Each number is 128 + 32 x the weight over its row's rms, rounded and kept within 0 to 255. Layers, rows and columns count from 0. Numbers have three digits each. The size before them is the row's rms in percent of the matrix's.

# layer 6 MLP gate, 2240x832, rms 0.0496, rows 2133-2239, columns 352-383
111:161095110085168130139125154156144109141161126195148088114099068103088184044163159162104086120058
092:083126116128193169093121151106191138186113118158135172150115163155128134149135142095146027105144
102:149195119166157122135154115181111112109188169146154111110088180121157147086119148098116080115199
101:137112148129113155145149163059099155056129202122090116186067153149159100126167108189084135102117
105:127178184139108145109172165082131117111048114111106107161138149143151112132138135136132128115105
098:085119134161163153155181099092215140110082185117166107099138136136155147155109110109167124154128
099:165127108150101143152088141107088127124151207120114118144136107123122106127135166115103097155094
101:126093163157132162111122151150154136124108098133058132099137117093135161129177127127092108098079
101:145098066182120084108166103142101119123128105114134128125082113129090088097135096145151168150162
107:109167096078135166157127152112119139106099110150185103128165148086153157135138157179143119096154
101:074067192150121161167058130118100133140119134148130141104138149099143106172183151201149121140078
099:154112111198116191138068095084111139157082103180117123154137135141144131174115160164075091109093
098:178088066102128137188104118197131187153154020064138090124116130176174153048140139128121160135140
099:053074062126098129149146139126195132150090107106168089096117155134140083137123136162107169099113
100:118124124153113123083112145099102069124076097072098139127172195143102096167122115126131052160125
102:108105109164129122129187103032193147158124147122104066096085143161112160157193095157130116163110
097:105119169109098099139163113112144126195130138150105150175140197165137160140146173146163156146053
107:079153187133094137119108157144117157136065162132152093180154107109149086098099177192140147140129
093:176077167123097103136114128055106143159089141083145098100146117162063110125109172122140153157135
093:152091081133105122166133103112152148182089109101102161168121060097142076115155088121154149181100
094:174103154138155130118129092122148165111148088115135121056153157113127114035128102180161125152134
098:124069168148062163123069089114128191104113067152081159118117120175150109179161160144101113100142
096:094125142161137155108170082118089096153189120159068117165157129095157102156136135168164159088127
105:136119032138103087136174156132103161140100100150149191136120097151184094100095140167190110092119
106:135074085117111117089149131166132142163153141140107101119164149156158127108132150169132148108137
094:157104130105143118172086138139131152110093138164129177148097103155155100132127115102169133117096
100:135168103172092107074053162066165145143132129082149127131114097081093144128163120141149160121131
091:077104086164183155115166103081143102117152138123163103156141160134037167126101132139125108100140
095:110087147142081158161120099155157137121118166111103079108135160116147132143158171188155159143161
108:145132168105086110093128147065159139134109122145123119096108133128138126157083127160107105092112
105:133132119111133060128132141117169155180137141066161155132108165131108173166121098077101194140111
091:114119106089086113075121087117193130111168154166080094157179098131102143167078153163151115104106
092:131154122075095113132074125142089151171173141126141142133159169152127145127144177107116114094161
096:116114048141098172107165126100110132095037129091141113126145136133092153106155146073117098160166
100:134142094099094145159073142140095164120138110094132079112121158117113114145166071115086107169171
098:108153107151076172111113208146148150119147117193122168203179085139141107123160120113136105102163
107:179176123166124165131161164131114158149113149073144159125141119140162098065133127108115129134140
103:126106107080120136147153183139124140157155132103112120104158144148106098122153117105119128188158
102:149051125117190155144142133101205149148139180134104121105146088182095163101125180099171092064102
097:163096072181161158176083213084051152134137163069083159137109063119105041142099152155121114165153
102:113082138119115136145137155157128113106129087115108117068131100176144137073137172112115087115163
100:104167067060131085082131163110159137134150130159124140099181124082129153093141173083131098051130
100:069132128113110108192159101120141117103150084167131133116119147171114089138082137156132106132117
104:147142132169147106137087138117166129131103120092106131100138106139101056149181158142108113180147
098:096146171120105111169106152128165121101160163073145164192196179094125149104180142122113093143132
103:092045165091109168142129170146155113084115165146125132110145121105131113105141124152026111131082
095:138191083094116094117123132146173121146095130164127178170081085148069080111127115102162055188144
103:126186154167143136050126150142142122115102143132112179071107175113128129134093116114105158116143
097:111104157122048120140089139136090113111143107145114096132208128121156108150120129160135140184105
094:122130105177098171119133072139119127175144143077188152137141069185152133129156079081182154113091
095:102143144139114113117037128189093178100132125149141144161168089180141108175133125122096122177108
097:132129149154161135119188111079153164125020109103087136109094126134132118134122141104166166155098
105:085212094116073163132182148147143108130151159090075126134102120186124186174126179088199114117053
100:056080143144139111117137147091133124066101169176137148139119173099107138172152142186110149136090
093:095105139193107185093180124111132144140193108131142170086103137093161130112073130132137118117128
104:093149128129141126128079148055095148154111120156088073105115084119110164168151066163134152093149
100:115111151135146135075172110124131092185157114120179117208193099117154119098189149092123135088160
102:191149098074144090157087075117172165213163105130133171113156110162116118139115112105127114184157
100:135101107178136082095105121142134143115186122075164120159165128103165180164136146165111160100169
096:111137131136109143144128163064130102085096094107127157127066144180126106051167191100196146152116
104:115202143145159162150146114119125153126176149157155103139109078133103151172104099084191094082126
093:143129202158125174102141125102086113103111106177145084085157148125102116171152151169078161127104
102:115155112130129126137074150143085142100129125195181149107143086157179086164152090118198141145166
101:101123137147222138156171195093167157103213169135107073115114199179123169116161097156131120147126
108:103143092129135110151129186134178096077121167142138099173167092116106101133173149069156159130140
105:149159155120176068111112124106141131131129164156131101121100118144122160123082204096124151141096
103:125135155079091144139111180132126126096152138148108163102144123109142159151140131147109176120143
098:162111123117170104103118102098142124076068169157107106136131127127102121109144199080064142112183
100:143133048142093186149146144129160175088194084131128106204113134108137127133127104135124191053146
095:117115051097143102143123137137151142146182055148124150090160150104185175149115108114122165111118
094:117137155130122119163124138105166154154118108115142078136120097155149154131166116120159119057149
099:144140105099157114093143139124145141169104159094102161167130116183123111109211135147183119086092
098:159125089160163059109086132103099121178175166104123085089110133106119162155127126075170115105118
102:177097112166203107097071192094097129118155145119092132114098092125111210177143114130062114149031
102:124187069147108125113128190069118101123167116114121126121086197069197137151087179189158066101114
095:156195168108119161119087091094100090142144074101121106208158114108116087110075124131178147110088
094:159108077132187168097094161112167130116112140087085146174116139154133058138121188156168167090179
094:213107141115161122129190109212046165098124126123124117143124180144103120111159133145118128078094
095:076141196108154095169150148137170171179152132100118121188129124126143116165132151159127087150167
104:044143150141116116059128073129113122128130176085147144127077119129120146108128157099101120132140
096:113136124140140126143207091168150158156146118093165116163131114108085169094173152119075126115105
094:091064080117176138116135160177167098142095137118128116127163174075111127076116190166145118114156
103:138077077156197090157191210113089120103112210147125148119104082127091092121133070053115139105130
101:129097105144136145111167125158094129086098130114124125075162115156144144132172145115156222134128
104:138167178056106123183149180167162131132102120091152098117089140153085173178124136196184080138141
107:155144146142103126153128084074130147110135106105162116132184108151094114194130164156124151109192
098:101146128165149148119115159138175147095171117165094100157121122176115096060128173164131091158079
098:084176123127088139147155079055116160142053124104129119156143083168163117074062139145170116171134
100:151108137116166112123125091118122151160138111086134110086115133067148189156127149120156148120112
105:115088139140164167147143076106078162097137158082086174144123126144084039168132154129109151115088
097:159151105055156131098091118083117143134076164116108080097099118139119163092137107092100127084158
103:096099104106110123138130139171154129131154092163116127184184115139144162155103136123139123105081
099:139080096104146103154106165054115148168133177170115170077087147131088166084149115147200158148146
097:143143075151097098139184134150157099131062129116115126115100134168062152127150138102155117169159
098:102107142182123082113130104110115139096133156106120151127110118177121050102140155102139111101155
097:111094119151093142143094116145089145116136072107132161127073123057170138059124145170137189149176
105:110095205110114152121137158097175148103110113094160094165175161079144163147180091187180152108093
103:111165131117120142159130136139150114174103184166168143170127184165067145095181119099121161096079
097:146115145078111114113172150199112127130138077114150115151093140140083153147170190123083106122120
097:039157139130170122163127171110148137135141158146085154148055099149132136174091155125155152145063
120:110114149051151099083084168114151114129130131158163020151118114209202167140158108186112139179087
093:071126153093131210143126109120078147099063120136109124145154166155127151138087131088058114127136
099:122146140053144096196137182167189129201119163147098131152085163137100128124152160116158171146067
096:125164135108159094121151159132112123107099170127119111118101132117139201124086124140112098144136
098:072089131119107147134142173077074125106136119074150135137215135120095084112152171200145145123088
102:131117114106118123170143146139133152084110150127103095139080146144056121107137139105133149108121
104:114070129154137132143135118105079152088120146205121081097144136140157115114149142180093176127129